{
  "hidden_size": 512,
  "tie_word_embeddings": true,
  "beta2": 0.99,
  "dataset": "wikipedia_en"
}
Each number is 500 + 40 x the weight over its row's rms, rounded and kept within 0 to 999. Layers, rows and columns count from 0. Numbers have three digits each. The size before them is the row's rms in percent of the matrix's.

# o: layer 2 attention output (transposed), 512x512, rms 0.062, rows 328-383, columns 0-63
# v: layer 2 attention value, 512x512, rms 0.0663, rows 329-383, columns 0-63
# q: layer 2 attention query, 512x512, rms 0.0751, rows 384-428, columns 0-63
# k: layer 2 attention key, 512x512, rms 0.0753, rows 384-427, columns 0-63
o328 097:492498536432551566492574509447475492488479443528552547572594487524522475437520524510539495479464420471474533499486431464420460525518496462514506520500502484450572447482487493557517506484549534
v329 084:467528557421558478468497488466501474484455567425484593508519520504463502463507415513517527490476495503488498473485467515414514482463571541480521521518441521536473454462572560497513565505536579
o329 101:496474478568536464485498482470484507491437538455470490528501549491488458508527568548538474428441514493540492539495459510470455507551447451487493463466497523602540475505470476540575475496425483
v330 091:516491562434514502493474466577498465478424484540570525497527514431534550552501499544476533512434466544433438438493509550465470503480477547522475513440480492445476611502484531505521507530503542
o330 097:522540525526470488499502541474456478533589475470452466463451560500531436424473451448517446516511467406501533540462486470493449468525556539448503510527635522520538457500487515560467530481510439
v331 091:542486581479461524530508460571453477492512505477523534529515478440477493382436521479456555502559489547472511489506445474435472513465513497498615512498464524505504521439527454460576472476499505
o331 105:605507519563544454486444526474461526498526514587542450500512551474522573476492415571471429492534487460565469593479516555491470518462545523500479493527504538472463459491493547472518473586468486
v332 086:555516537511513488561500468486531469564487559475459432535510478367534441531429455474463536530553458481481523490505486542484530453489481521551512529478489503540471526429508514472474548499518447
o332 104:473446449572539479471470482492494465494541460479530527522482589520454467427562481445564449485563521470529509431542459480501489532559508506536495563520468506509496517522501484529563426512467536
v333 094:474437484527494555463494511508517506510533533487485507451474451519550560561541514410477441557525519509504568472495502571492486496506520523565527522547498476493476473532544481570491544451508432
o333 111:559508464410540503451494473521509480500518482559492498480548452514491507443470476539485521525445480505464455526493473508526491622499388462502432423386467501509524499487472505454480543467558521
v334 095:486528506510430527506507481506516504532507537469456597461504560500484606446470449522415500493513473509512438516470504460488434550479519514507476469455531507495537453501558457522523507553466505
o334 112:546443559414545466534441464511470528389506523440475502555548523516472442495437590531523471550499519512485513468496496552505517503534468537464528483506470519483472469441520467481492500409561475
v335 095:521560452483477496475560554540558533527515512472456510477497566482540488504487565520518512563471516472540522559564546392471484517473442475525483499491501454596509476518484538503482575484515507
o335 099:524543470534407522537453464445456407517482497481584508446508522507426468454493450519488453514480490499497497521434496517530491517523534599474503525571498505474497437478498516550554488499435550
v336 093:510517440523547447532523479482504508509486512441557516611523556549542456538465547525486467485456399479468482436507443490445485547416506471526475531432524532549422519510468515481547442486502470
o336 103:501471560498485528473364480500482481446495527517461466464423477488513536457455520505549576460555506564481545550512478473577551476513512478487554503547504451481514516510495511527480531489546467
v337 085:462406530492517498454531515486536467581455543559457555458481522557502573474522555459518475504507483475541411532534490490473496536526501458476524466410504500448478498538428535598442572555468494
o337 103:495508469470531492565471466492616513510475483433470494488503458463506410517454522570478522437534443623489528462568508560568456529541481495489419443536510465506496546551455527555481467466554504
v338 090:505534475543442460513465499581535529525534522563476571473480436457543450496493543443533461473508463508519476469543515514464465404544473534509544398477479481475532525527537499491449500499462432
o338 102:484508497434523519544547499464526499478550438496489472482464485508465515532512526546477492497452482548420566449545394513531478474511564523503513456519608508497513508515550457545587494536555510
v339 086:519475469489602512516504551541506443513502482509584485482463518476556489499510568493477490549575447466516549486489530513495528465553598515485521490588554502504443496503532536502506540562472512
o339 096:498477526415488500414590548478469533499495466534480541495514558493440448497411466481405510532532496419463476531466414535575481528553474529515520524464481443491515528533459483461514503503549491
v340 090:501460589491578479520480475462530420424439443529530572552480533558577497595540535500585448528466407457545489523537422522515481490518517534496452556485538452470432489511473495556526528517491486
o340 108:500533537502445536484478559521485467593524508434453513516532495477524476422471505495501536503493497569432520511499440427563514514507518520472514382560506554491537506529539494527474440501525465
v341 091:446510457498504495524528455540513498508549493514562421543500492512485473501486501574529530509477574491508549533449487535524481483452594519477461554450523521517468529462579502481476470539480561
o341 096:446404539445486533523533542470538390521513574518460535497522514444607501492519529454443516530481488453468414547469533498430490485562490473481491541481551446510538513509456518530536579503503536
v342 087:414361493494532462448558428533417506501568525598520509492458510484506603496498582570503488507463440485507459485449458577440556424455483526445506500495529515472429601480463426524477514445512542
o342 099:532521531497457447436495466519476552518498454484520455545556528486500531512519484464515554537499516525520476437520533418533492594492513534404490530510505419448540440556532409526535488524490457
v343 085:460537506460508461521459539434485507437505559466406549434483504490514510390451458495507508511543486490437567504424547470479530446458486530471524503485483461550546540511518504566501458492456467
o343 098:525529476510525507420551502514520487546438477540513483420525570536511472493502498480494417504448514439455477516523495437564574576476495451501512537527508497501452399473462448590535534463537573
v344 087:481519504459493517461451475541539459494527448507599439472505476445533448425478493530528491538507511441475493480515559481564500506466532477478523506501473500547484570517545516448533546489498527
o344 097:471574551477504540538526448463486508514455518540405524541475503530405454537595500442488472453509504457499514514463516442462469463441524492596502501518497501523487466481479485436532476501520490
v345 089:469504518456527561504444454630523439540480524446523503516470472513481459469437505506502540486565576462483513422531477421529470397468486502489520436588463510495518550539500495478534528467509521
o345 106:573599515535504581491492496387501514509493485594468463522515462451402504469528518474428538549508542550485455531484516481478519480525506501447439509447483487556562545437527596517428511515503478
v346 095:551561537555451521487489460471520521585534490521504491481502493471437473538540481486475472509456486508517487580592506409472592521513543473502392501493463496523506442451519471436467522470501548
o346 099:547414521463421456530446505536531531567458545517534581536499523556522551541457544530528531506542483515442525448522474538577415494474524512452489465505578531424526565570494533518488475506498525
v347 088:499432539532552512484408543481488518492448458486530507542488477532494507504442488489467443484533429448503483505498523591508562516487484544530425544552485483421511454433477472501489455528485520
o347 102:490477415499469511500486476571517496502414487468440520482445494452542425535507517398549564539504448522489517541483447470508507550540488476511431468400519480493499525572584466505541517533486536
v348 087:464520458464545530478537508472563487619510552530469499498530471495541491509494511514452538548528466577518433497481445495477491510498456505406452519515540539517545533529509492524521503479514513
o348 097:478431517508425468523489552481505422422501536517507482497521559503446546470427540474509499471504497482528497531672538463479515540493462492484531519595505428523555485560511513463511488490527578
v349 089:532554444482499473500555515464540502530527553536493510490547516545434413492471619523527544543404539467515568527520531432476532495465463498541511475426454502531499503543524602522475491553571505
o349 097:515510529501453428461479512509527452465520349529517544477440587460456495444494470479491494497533534444519488529514452560544476458511512534515437509554538495501482469511475504548437492482481503
v350 087:468446495474540525477586558492464476471483465524502473476497539515454476511428556507545488488483582482529496512470473495433587460541510454442567536494466456454477567529554431503550510511473458
o350 097:496483477503473544513404560524548475516537457408471576524501495484508469573456529537528482458490437523475466510524504463542489482416453500536426499482497489506459501497487522497491441486517487
v351 091:456501542489525483487493500486557537559495444528515523486520480521498488490559479509506570452410534514501536430530508534511545530530464508458451546421471525469447528514486498503462522575558501
o351 098:490505504487508516496546448512518445492586459505528424524527561549524480520487514500549528534463458500486469501508452479498463534561520488558511516548622445492497531453466533456479491513508426
v352 085:494517502503537452507509488541459432491448480451520511596475550511556502494546506405519454507530454496531435576555437583457483445556493499522519475534510489448514504508528436574494481517440405
o352 103:448460476509475450532435479499526500460538420509481500514543427479461513452497525509494454471447535500505500493486514483473543529483516516544433522450518515545539549540579564459514446511566535
v353 092:419509443475466486467495491509479463495443510507412522531492554414483471469542482474532436453495453582452515508482463498480514432506544439472488521593522535471460483510518463509377495523433505
o353 095:456446540589497517556476523501500505515555511549476549449490525584509483497427547486517587570480477428535467597519475543460520556509573485525474492470458454481530487498510514526475513539580542
v354 092:496501491451432476442498508525453556476569511574472491503524428540499536459504484522457526504461482561500574520458482436469483524550494491576561454450470502428508510496455491506513576500494502
o354 100:484522507496483490511417553470519469547474478474469509519514537477515485553470478519557448532528477496493502479564529509519525472432509503444499535482515542530488461512521486533518555537424483
v355 085:495494501510463523540496609369504489502548479484465531479507576568471529492520557525480537519483569460550475519511540472474515489554573460546484522515513472512450456489525522456522514500552556
o355 089:477567526482465477443443534518526564532469565529475475468511540554529502446426557499535517524470544491508508536556522529617574416411509439500466542503570535509486448435470496568531416547456553
v356 088:491512485563452527419546499411464542449558428446482469523538504482556492477529531388548432497501415536503580464484488449516505473494491403539543527499510483531474464497517523511424496510544409
o356 098:532465538472498523519487513559488530539479512476513501438456520575550469423509493607524517478486476378495487508452530543515507496533494503441430524503523514484483535503515526501497515497491509
v357 089:443481469478465510552551501519505525571449493470431502417481527457511432490480506494491462482553492564483489471485485471498458472541507543485524528516563516457492530491422417508473507513473511
o357 096:487552511486490416522455484540494486458499496498538489476557497483535494474506596419507505554539457492537502501446469491495428527546566469453459533558465476449476436495459512469483546522537529
v358 089:472536486565458392482555481484528529417465516497500511452478494496536555510550521457584569552502482514524469547506467556484513475532489490492513507458509473470537524506520492551519554519480391
o358 098:511486536436476486535479538529502465529503462484510463607551511505452532487510516537521483466473488493494536423526440499526506534460465499473507479494477459586462534557468468522496471525450521
v359 090:524444416573538511464524532507478524450499469505531493503437545533511542493456478437483487501437484567483527493521514521510444502526567461515508417504544500515541481534483481578492478446501522
o359 095:465509494410473528558510513433494472503502489466491511525568541522575527507588468535462509484473508450551467531523476446562523518494483533463545381488502529491568545468549528510490484534526440
v360 094:498501462495412489495492497455464519522487483507508529468495571518468523451411514442514529528547494507438490504466552544463457453559488595524439450487472515525473439499509460526471487447515464
o360 099:538500404519501501494507567533553474425443495454537479481501603507493492522512444571467488521414427520546494547498514488580509536430512450469495538463476532451500524515508504488469575543518474
v361 091:458517484473511454500553491479544538485469510470533468429442517463471430493474517508511484511529524467445536447462543428496465532416505481554493497591486542501438464461494556481440521518553506
o361 102:586499516531573486494503510553544428454471546463489509456510528538524518516471538546475511497571561522539494568477509540453495527526506565500498522497493461522448513484466431511547533481482493
v362 096:505452570489479471463543522510542507477494500502473451512421458598480520481514426451483537470511543502534473527490516455489451534481504516563554472470463573525490537484520458516473512518520491
o362 100:498495562578495513460589531530477470503537433520496511468594524430519478467542521531497525506508467525457541470547537454499530481564457512479484449553544556466604465553503446515503463460553486
v363 089:446479528459488562547483572486517436556490545489460485419476427488452475508510431530528522552463481432536492522454554454561457479549479568518469473508452446543524496471497469452413538470486576
o363 096:568514436484511455481515484481492537540474481586521532487590523569473453521449614472519444451508481496490544522545471535460559434519550434494475512457565470478466614474579515457552494467481491
v364 092:462396495445452531524478510527473535531522450487472490506540483493511538502502523498486425507506462482441499460530463579551479427534512513444443450485514463482487461529518435463526464443491412
o364 098:548481492515489507499497520484593476515502596554474492469440452544535528514494477487492513483479506483547528491476485564505444549526490459521491436514491530454560496515494533509535497535467459
v365 090:553451470499502524531518496457522441534517492489512452533443540436493419447433480441423517455497472515501384499525444555486477481530438509477512494477482529483521443496519494499526534490471521
o365 092:425584474487489568461500515423564486462533531548573451519530498503498529436521464472529494527554530461506551487532493511514531478539504493516527565523473500515509548457483566571448512468538567
v366 094:433540518473499467611507579498553467556515538472522444478489476503478479503473542576514557523526434515484487474485486485473460487506480507473463500465537483428479460492442505446515523522412524
o366 101:598518496562462528472509412490499516479455491416516518583477527433559545586519524490550433566503512469505466500489540506495544511495507470509550469450521474456463523424554484501601465540491457
v367 088:485534464499560458427589471582513454524448504432450571539568531481504577513504558504504547534452497487469489486481468522541494414515459466507568461481558438554517487465536472554521511441519499
o367 095:523574535477461511496453552459486547451493555526402467484507445514535514476510536522468449457515429495586560435551483427481402489480485542454456505459478483514469553532477549465555517595451468
v368 091:443444539571544523530486531539491494546518553554560463504497485423505457497524421479554526497494491472456505529532532437514537490494490526553508512483535496537441524512485500514495535490498495
o368 092:463548562468481508446460568526466499523523471502540516534531457577467440517490542476457407520502419475505501517491480509479548513492547518493503525500533548477502402531519472536462455529500516
v369 089:558452468471484412505472613439428483512557518486458467512509417544424477538525486519469489483514453511540498456576549491507516527469570495543429471476448522490530440495519574588515453550486475
o369 095:502447480534514534416517579515523473468459509520465513513479511524505531549466550543483531465422527474509537557486524510530432486483486473580460495443572478469432557536433406452529535498506514
v370 088:549501416446500478565439475515470543522486459530456490518510521437494515529552527505462446430543559535454535495453458487420546511507557488510479437553502552511457529559504453453459589483561505
o370 096:490481563502530599490398553526550516556493568520496525474465517519479465548518480499492521513553447527531461543492494463545524522511537479510471496502415448518530524455526471573394456423551554
v371 087:470437490517455502569528556443552538453549557489462494461507507559493487478455477511543528542519442519478502490510522549592526520544522490483508489480498491530461459504571527534426495455413460
o371 099:498577515458441522481534520533430457579517470508468452515575529489496546534511469466370544544481455570544520414519439529473433438452490528528452477487509524487471476489442469411467487520516481
v372 091:515488527466496534533570504552529484513517547475480510548480431458479465463439456523472509494528511502491513522416538487504504509538599568493539610550480531493564411522502539510501527479420585
o372 104:440519520459505528547519488536486552538471490527526455558509579503467496534442515525404548573505497530511496527577522492486492424489453505478541544496534491585470524501462533551483539475524490
v373 090:467514497499394606506464501533461518489519488485495508539471523503410451481488421515457518511567494472530547519530445499501536480448519477426545585442470462461503495497476488398479575491539463
o373 097:476487423537529515536512580456529501527545503476495500567490517515527497519493588448488490507454482557522535439494543390555490516538577501512525491476445526459432468512415484462538457480459508
v374 091:456481396545542410542566464476547467531514499454539500531484518532499581501462464488454520452440514563564472442466477540499527570471459442516507474540487462481505511531473525486548581498459523
o374 095:538412550475457556519493501468514575472494499488506488569465592437519488494507551549498521436487475479498577551520487543525543499501494552464506506373532520503493448449528543452469499497458521
v375 093:519478553489501517612509535399464481508505502448556473508566455565535477468538509514523471507420544471525419497511524426571475532530402517489484487510550513511476402518478491478408557482525486
o375 099:497537517482464564446464525559466518578473441509482445535519520532529458470392474465494518558597487523484517463550498535544500523505480494538509512523462436519567562427469518512545488554537541
v376 090:524553473484556493490549471495535438481476481432512495445531538498618450520541484477486476435490484481476551471472529401445504481509474512527538502471486520485459500512513531455448475511559536
o376 100:471483504527480435502549494516514463494433578518452535451502494526368480512505422494605542572465496489480434525543492493504526477536541527488543449542571460624591551476514507483589549506472446
v377 095:501519559524462452455467532427477565466489482586527495533483515593487556580485425517513586544532464529541487524562574442525497462548529524475506498490443515536509527481555542505482524522517442
o377 105:535496432462579400475558516520519467482472508496494498491521462450537525494495510535465451496472543496483502470448535506507411496382448487454492494499539519484522512508491464497491398479512596
v378 091:469475481523406509546504505576405508517463481597482529524488515470531485540517403531568492525466486451559515562452453506508512457599507515505462492513496477457544471496433461517568483464462521
o378 113:547463523508559433513496470552487504493520547507537514453614512531478435506516519534499558514559479522413507505546407431478490609467513531526391456544462459548502559462547516464476485565527474
v379 088:533453482524526526518506504514540488511504470499578515490465480446489513513511524494538513497457536546512493509525614467501509453441496503510559504507518456467510507469449450493477573517484521
o379 096:543515528420486540439553554467442556477548468424448475488504477554535480524506511501506539508538459520486512520522507479520493463544457490440527444448556570524413507553477580510464506482523480
v380 087:479483445462508432528478530505546491456496516518451518496473533560443515476533550516522450380529477516519482523489494570513477495553486497494481439611547533485456525511519548449470538498443507
o380 098:562496480497474525514487504471444485617528501537540497520516445483579544555524463514489493522481429517485569540567553496478468506452490537473537540467504449453502478502416450485511460532454438
v381 085:520581524459466481485548513528494539524418502452481505483520478517517557412518571499517561522460518556493451469455448497543450566556520535491447516482476525537541437556465485460517469496457508
o381 093:469564572532501555569441533513495432429476506477468484506571527412509468523526430519468516513456506463564541533526550525506498465483546459416492412517508529478513522451556512503531492486445488
v382 095:394393437479502508416516536509490519517487462478509422493456532511459469549559478509443502485486491512474523518585554535500521487474553474521512504498557496519429449407507491448499539544496537
o382 102:506483518472495492535444525517563476475494521459467539451488449529462511551567533501558534532450452491549539501461493453507494454492541494503401510448464458549517491498447522423476511490464520
v383 086:539460467445468481599482527509509524496486530606505491532470507484515493466485523378540476492556523564465514488541484583454507477459431531552536460485470438487468478486462521549498453524505449
o383 101:500520472528446526453399489545556504523505448444500448479536437495415515572542506517481516495502506441443486561539476535507494511488488550524510508469531417480529472558544459534492540515525502
q384 074:479519487536549555499523553472460500496393427518501509548446540495492514513479490486529441497466489587429529487430504520544502482531466523441489537475453522506427423489484513507476550546471503
k384 066:550561471479446494503509467478548518507502506468434435526504435571457472462522522466534450490515429498457592486514547454494543517499560530513514525443417543480534471543563523522459495503492523
q385 077:530484540468520468418521490504482525543445485579447547519565518472441467540408550467524439482468519516446474430489465515487483516458499434477485483475430501477471482567547454489454452517489398
k385 072:531508462524541453488504563505601462509538543523518528500499463569479480564506495469490462479478505563544532483462498531510598523500472494559454435489455509546466477530420529529518430518520488
q386 077:525566499565506482506534466506517475534491454471497383484479473463565518503496457547493450448487501415562602574479515514479630491594470520495546528509486468507493455449483515550528551439489493
k386 076:502488532460451495565505482469534516469536510454474550479539514457473533458524535467450484520561571518447476543534508508464463512496492448531518463432467486468522546473427414512515513472452513
q387 075:532479533455469453486523490483413448474446521501485474534497512507500487470526502416504536502492558476429477472497475464476478455489469518532481579528497530484449517483474482488521415443521488
k387 071:481509538474542478492466464565516485452531463553506552451487561504499540430518497548486477562558457501495471506481478470546494550449526546472502461501501527540511476455491488516459499514526454
q388 076:546438495515556525523564563459530429462485475517411459504538468553443490526427497553486481402510561477470452385471442494473505478493481548493452463458495502463543490474549536481456446545510494
k388 073:483513473465442554549446486505581486489446583530462441517535481491477514478526555526504494446518471474514564531454540515494537562560564432569430503497471442504546476547480490546442500490545551
q389 076:525479493507450494459513572489576540538588516479472627464487482517480545488504521496478504506563478452549537480527499523528482507495482471476479443484566485419511437566545463517482579552514518
k389 069:446517438509496534469491495449509443491456531435467512524556490489500523529492569497545505538448510498485527419455528521569543543509496472513532525533548418490562489578515508461462503462471508
q390 083:492511440507501478470459460534517509494580552494510504541538402533515529520513456515431525465582523507508531540489469460436488513551519536550535489560543473416526530507560532502570492490509547
k390 070:504486427448490506468595557572516485484428605416488535556538551486484523579494495466494487580480529476476506508456471530593482483467505424539466519548422475536378527513498513509509474427498514
q391 080:538505484438482451471549422479497537465538432444492524482580498500503520574501535521529550564517504565576556555520506491510492477455501541472529418463491482506543521469524566512481449534526419
k391 077:508476462513540510508483494511502540565481502579526492475500511521521499539509567550500481466475458483467579493489485528507532489400444580459406496496459509450549520524503550518444505485485541
q392 091:453563462574460569555483522487462456477564541514526474461490477447561468514537385536470521482548474500535494485469527573490575491574532449500533530572497502504484519526549584543457519508460547
k392 079:494518464453476523555542391494410559514452514458497464548488574409494510467506517547548510492510568527497464499524530470503449465455500495505480496505574456441546480438542437427525489528543478
q393 079:509468532521541458468482523567463534560552556486578485519467503504496549496581513534481513471540464451458571522517491527525490525527542498553484396477500484467578546472470544433490540471471534
k393 076:479506426545466548536559445512508486559446596529488460528543489549448519509473488502461453487448530519506439583444527517474521515436469447528516536514446443459575495544363511531520519459503505
q394 081:477522497558387540482486504473440428458574542508483408451535460446552514479550388464527523491497428545511453570459556542505597574568517468434547560528505523472489516517566559523427568504521497
k394 067:518548541512499524501448533517483579513508507508516501499520456454566528580507515507548545420499567516443481438548548503522522488494499536481491540481531440424484527462516473469501447474483528
q395 080:576503490527457393448468476485499491473490436525572553520498486575516508529463565489504493423546593509500591575504455531472466547515487527564486501586517517506525489517486483547592442504519461
k395 079:500512469492514506534528536518523485492469498544464504455474531524488478541410484480480472580527536495473571505516448498560483535449544490517435471522523515528460539588481429561535432474506488
q396 081:468524472510477546540533572508449593426417464447453553533399508556433508452484518540529444493432485523513471574485490508541476536511521444455516580463494530492467527548468485498489488493504543
k396 069:494480595463481497586455532441529463437544456556464481501535475491499485405523548462488561464586460531586460503504473510495484540522489458513510496474434541478492534531449516503490519528585568
q397 085:520484497495500480475494500485533467516519521575507479546549406503570505582517382529546516516513409486503531485444455454489483496564546506446453456471522455517531499471585583511489532489493491
k397 079:503511495516455552493525494501535540518526500490493434525500556458446484487519522543487479486496496450523500500420551547458533512575450419511454509479410481447490510468404471373500478531405504
q398 084:477458455448566401457528473554527509464488462494511516516476508500500439550497518549554452539509529532447542445484541568455416496466483505510497411512415485532507484565476442533541452542540481
k398 078:485477464516424540434571539568493578499494465502545456506495523509501536517450427532507506454524501492461489527436407484528555519445464571527382524504505494529409484554459523529535506538489474
q399 050:552446472488566499487472504479535473536463469548533442606482475526525494520470448552467453498496532493509492484507453552420480524497522569513458415488491527494531536542449530510548485449448482
k399 058:492399588397517519495500484466469487427504502521507525491503559468442465487455496579472487471429464500542469491541557563464509510621531530450610503474477463440473496502480473476501537491481448
q400 071:425448501444484482529527447468519575459472570454498573506469515548560521513514518579472489553516503401502468554403570572492528514475527545429467526488462483535524451500526549513450469489509521
k400 072:509524525541519505561445432491479504495564488515473502557530525510486490460504523543496445488491531510466437530484595549508501563433468580441478525475467489419540505531456445502467450541499507
q401 075:498502574497453539450454407489516487534544543541548547400499430467488541519483460445440515526436460557532460480448546500495551470540476495491533545512509465446473498448537503447492542479456591
k401 073:548543464528497512542470546507442565446522531425551464473588478462466497573520532503552603486470521447504487486517500545482532525556530452503565527425500468525530565432562549490442447498457527
q402 076:514433480526480510460490460525487463479526512495536545434502560485533508584459491511481511536499470473493469452470466536447513449519420419561608509489492439514530489443432587474508506555467543
k402 070:478427546504453518553454481481467468542503550501493446519569495474408489512521545461508501451470489511499482463455498525526561505483475407554495462471536467411490561508410471489463474437516470
q403 080:460546526547425579547541515464539565497502479447517505469486523451524557520487523511476492560501494463551493595514541552485569496499518504408471543483487559592496443540538524547412492493533471
k403 073:498539527511542474511474421518487526538490419516517559479465550493535443492518518528490480547506517519525493486517526509484506432433500571462509524535551489461541499469529499448512531489486539
q404 071:504557482505529499534503593521454567541470409552442538541513529559478474470425549476455468466520513487471571465502503505471462484440560553507430520505501469474594479526494453482482444444479475
k404 063:495523527477552449475583410514506389462538479467496494561482444477527520503593555489491463497513503522491426545496532479500448484514434447562447431522540536556547470462531478555477496439468509
q405 077:533477519502560517480515516452619433481486468487530559461507492513458553533499624521487482467542612515488450475488470445496475507478449555516490488464503462488570502539485451511512468466546470
k405 069:467536439582483481514520512569519473495477561543537451437544504526549492474478589562478492484481415563433542494467511390507524507468471492514464561522538469500515454584493519587481491447524498
q406 085:502537516526478558495509458536430462490566541490530450476484423514499507447488468424545542460503445507467474559492524474521602538576491441481508570564508529513480529497549502544475508460531519
k406 075:538512465497505515513459534484517549453558468488450501530467499527509488523441468460463501530543574514446534562564489506537490491499490580453523455467500535514459425548539447563494437486447477
q407 072:491548467525469536502573405499442539467483472561481544484464447528492516469489434473521537580464461526542501427509518468510486521551440483504496578505510391473524464504483506495519529535467494
k407 066:479522545475556479510516475544479451465462522399510466503520473438424541492586582548534471428531467451557491476436444510490509522516524477478477525550468446467490516449519533432505515454518477
q408 070:490518556544465499503548498525507538443455463462477628434434494481462486433448526459592502583477489477477491510489519529521488529525517444481482576487476510533473463561485418482492529460516476
k408 056:501496546562502494493551486474558525472513464516528541463437456508478472482496494462470503473578521545516449509485408442550506542449585499592457494493502533493496460536475504498567515572504560
q409 075:477485481447535459514420518497565504489438537463496484492522521545542510526484536521478505563545545502483543504516544614464449558444513604512481426536542480422525563668554507478532493580485500
k409 068:495581465541587538430526481508513500475470424492543494500410492544417530576479495476508496501507501517455473522506483506510528513433491524504491473565524513575418513480514458524576515513522572
q410 081:504517484536506463488558442453444476422545511465476486537527494502475477563509520502488526532519472487490453436497501526422548480477458413503523548518507520567390457411513531460497521520543471
k410 071:543476503499507516531424557492503523481501482507531480495448589480479459530470482551480510582491481482548531481435488579419523528500487525491468449414468526456459477488516525586448521510516508
q411 086:479520542564459524488501498492517491474540515496510501451456441458455488544494451422495494497447414521498454552468491451486577564600471409413479583487498571542470484547499489532461540447490518
k411 072:574499532540470474514521475501529531434512501531511584436436482500491444499501495480460486498487524544507479572518512484536585497506549557569485539467488575477518438482516540485485416521452510
q412 081:502505448491459452508515577460562489511493461518491499511526511523532468523422527534557536467475506501509538458467484527487485526466551541474493459549471523459522472570588487559436431488557428
k412 073:512527528509498509489498466553570492518532488509512514509405471468539506490517507539525456526483492509423570466527516456482469507489514486423425499501540490564463421498569439451517530488511511
q413 072:530464468506537442465563481467501503527534490504436508517504530483492400569450483534493463562488491459528522486526433522483457531420496506498498400461461541604455474515531502449475407498518429
k413 066:523491435479436542522458524509444557492476424495511426482472542526526413613390533518386419511482480465444505481461511515442519550467443568512494560531530473550568440465477483535505434595509519
q414 094:499525472581473475553497584472464561500479425488466460523583553522488444528476460554499455542545537476546529491477491528460477505472566546437411498405442512557540426522482531563496464490474488
k414 080:464423561428556527484549507528517486494480454484520513442492501378439535506542511543487474415447551484540497498484571501495479466476486493499462496551499492547522531457534549470492523531515471
q415 077:519523517513589524430527439525404426446531510492474471488483498500383524469454568476551439517537535501471453509529457478523486461510392477512497523452552479493566505463537432521502572466472442
k415 073:445545538539479453507469459444555484492542513574476476473508401574531495479482470501507481458508457576548561549478517439483492553465563477491426490510536472446526483570443513534544501489463584
q416 073:523540504512519473501485540473481518527490457448464377480520544484518472502435516472433467470533522434550545587522510500439528468451499470479495456507403501494574502512520489549512458477491533
k416 068:515494495547512465503525490513544495479469487506566569466454539505508488581516450529454451553503559519414541460519559504547492519533537515434487475491566466565411467494452508511538501508495432
q417 090:472525485517503490563491558507473550488452423489490513583510613535485527486556497573433444536517573488461527450510494496461430471430505523518464483417456525538506471480395473471561472516500490
k417 075:464434510442518498524530551552459445446522491507541509496562569495549547474498477492474496451503432518564457479508523472505446469479484452515464521516459501554522533512510560566475481478529456
q418 087:506483527497473514476542428489445481478514514518481515432448416490488462445493461488568506527472437546453474457471502518511481487575503418471568588559583504515446481441467482477490525487551485
k418 067:533514567518453531460460408473472513525518522463509442487478483529531484513459536519584495491562446489484560501470424453532498584520473551461542466402501516429548464496543447553553530499515520
q419 080:590505434524509533462481532531505488562520535504480499508509474505490486508504445460485551484483478472501513405470463495492488504513552492528456546555562509450475527490556532558521461560519489
k419 078:518496538499523525523501452520479537544464492446524443446494505434470584540463474560528474509501513462529624460462490555512456491640476515486446463492466473534543478540501569526491456500453479
q420 052:458514570551450517514567444510453489449517553471488588396498499470503518511529500480555563514450441479506462526479575479564532499550475407476546592483545471508450460467593510491446542554498533
k420 057:493567408568494478495460531547508503597482473499484488503503481535532516532545469443536498504594510482453511540402427498503503492393491448532377504480476506525507472497471547512487522525511584
q421 072:463450500559480482454517500510488379485518503426507512437477481488499509550473532511559529496447596485537533560450518515466522551489496528511492458486496540491459441513526554540516527441523457
k421 063:508517488533487514480503492513464587487565488501468499471512466483446512572419493484498526488502532387423506451494509579503523521484572557537502561454530426497443544489482559497495524515474593
q422 051:527479443436581479496441517497574517560495451516541455605472514545526499485476507519426444512533532508491530482520454529446471485461523579519435405501480538516555531541432495490544457455477495
k422 059:493406580423525536491518485442501496398511516497483532508531530471454476489451521586471480498414458502525494469579570536488502477567496537430633493466490494445474509515524465475511499501499393
q423 077:545447476488508565474538463472549437524506519516475512467553446494499471525525545447528489485541551586588476533504501421566484540482500486485448524463542509472461493561546453563580440477490498
k423 072:537479472538510405506561485564505463521512546502470420434487466518502530528504499498513556511484522383502504507495478465508479406538532625499571510505463518523493517464533581498495524539483499
q424 051:556468440463571493455465538478541490538482432538549430567479498533508465514477481504445463472523558515490536470519450535438491500465518590505452402500458540475533539557434530516533448446487467
k424 054:504420595399509486500542463455485492418497515529524529504471528462454476453467492555479484522430503527532462517549566531473514467611500531464625521511501472467479484504494476459498495463477446
q425 051:547460446449541487491436509488574462548509459534541429584511489528539488493500491494438470482543554527499541482502468507453489503468516589521469407534486526454553520558434507527521445446494472
k425 054:478431549426509501505533470461500489408479496492498534497482533455474478476469554555460497541412516488511472496584586508485486484587492543451635511522536496468476481502542452480494504461485432
q426 078:548482501458544455417430550506492450540461475537484432577496566506518508536482450492473474466498506484505542499524471470472437497462500555510470388477507532452519518497429552497470484475467469
k426 070:498501515489484587447555560496545462543530459512442568506455455561526557508506478449477478459472558563518515537505550493484502473490506476506461553507476521558549485500472538496465409482411491
q427 075:475587494511509583477484464526466480499515559534506445487545426506511516496488431489534568451477473492513480530433452471513521512553475466506553541579549451456478610472528487521548493529450506
k427 065:511504486515549498477449487479483544582542453526476439470459485486477497424468469470563539420493481517448529494464464557493463477500497490493451391539503543512531424490539444529577476434559510
q428 071:530504507490507484428410470528464433561538517462590512426510523470506516485490537531508551496500471523482568459484515558516512527476459482563486499540567514499477513492495514539481566495470534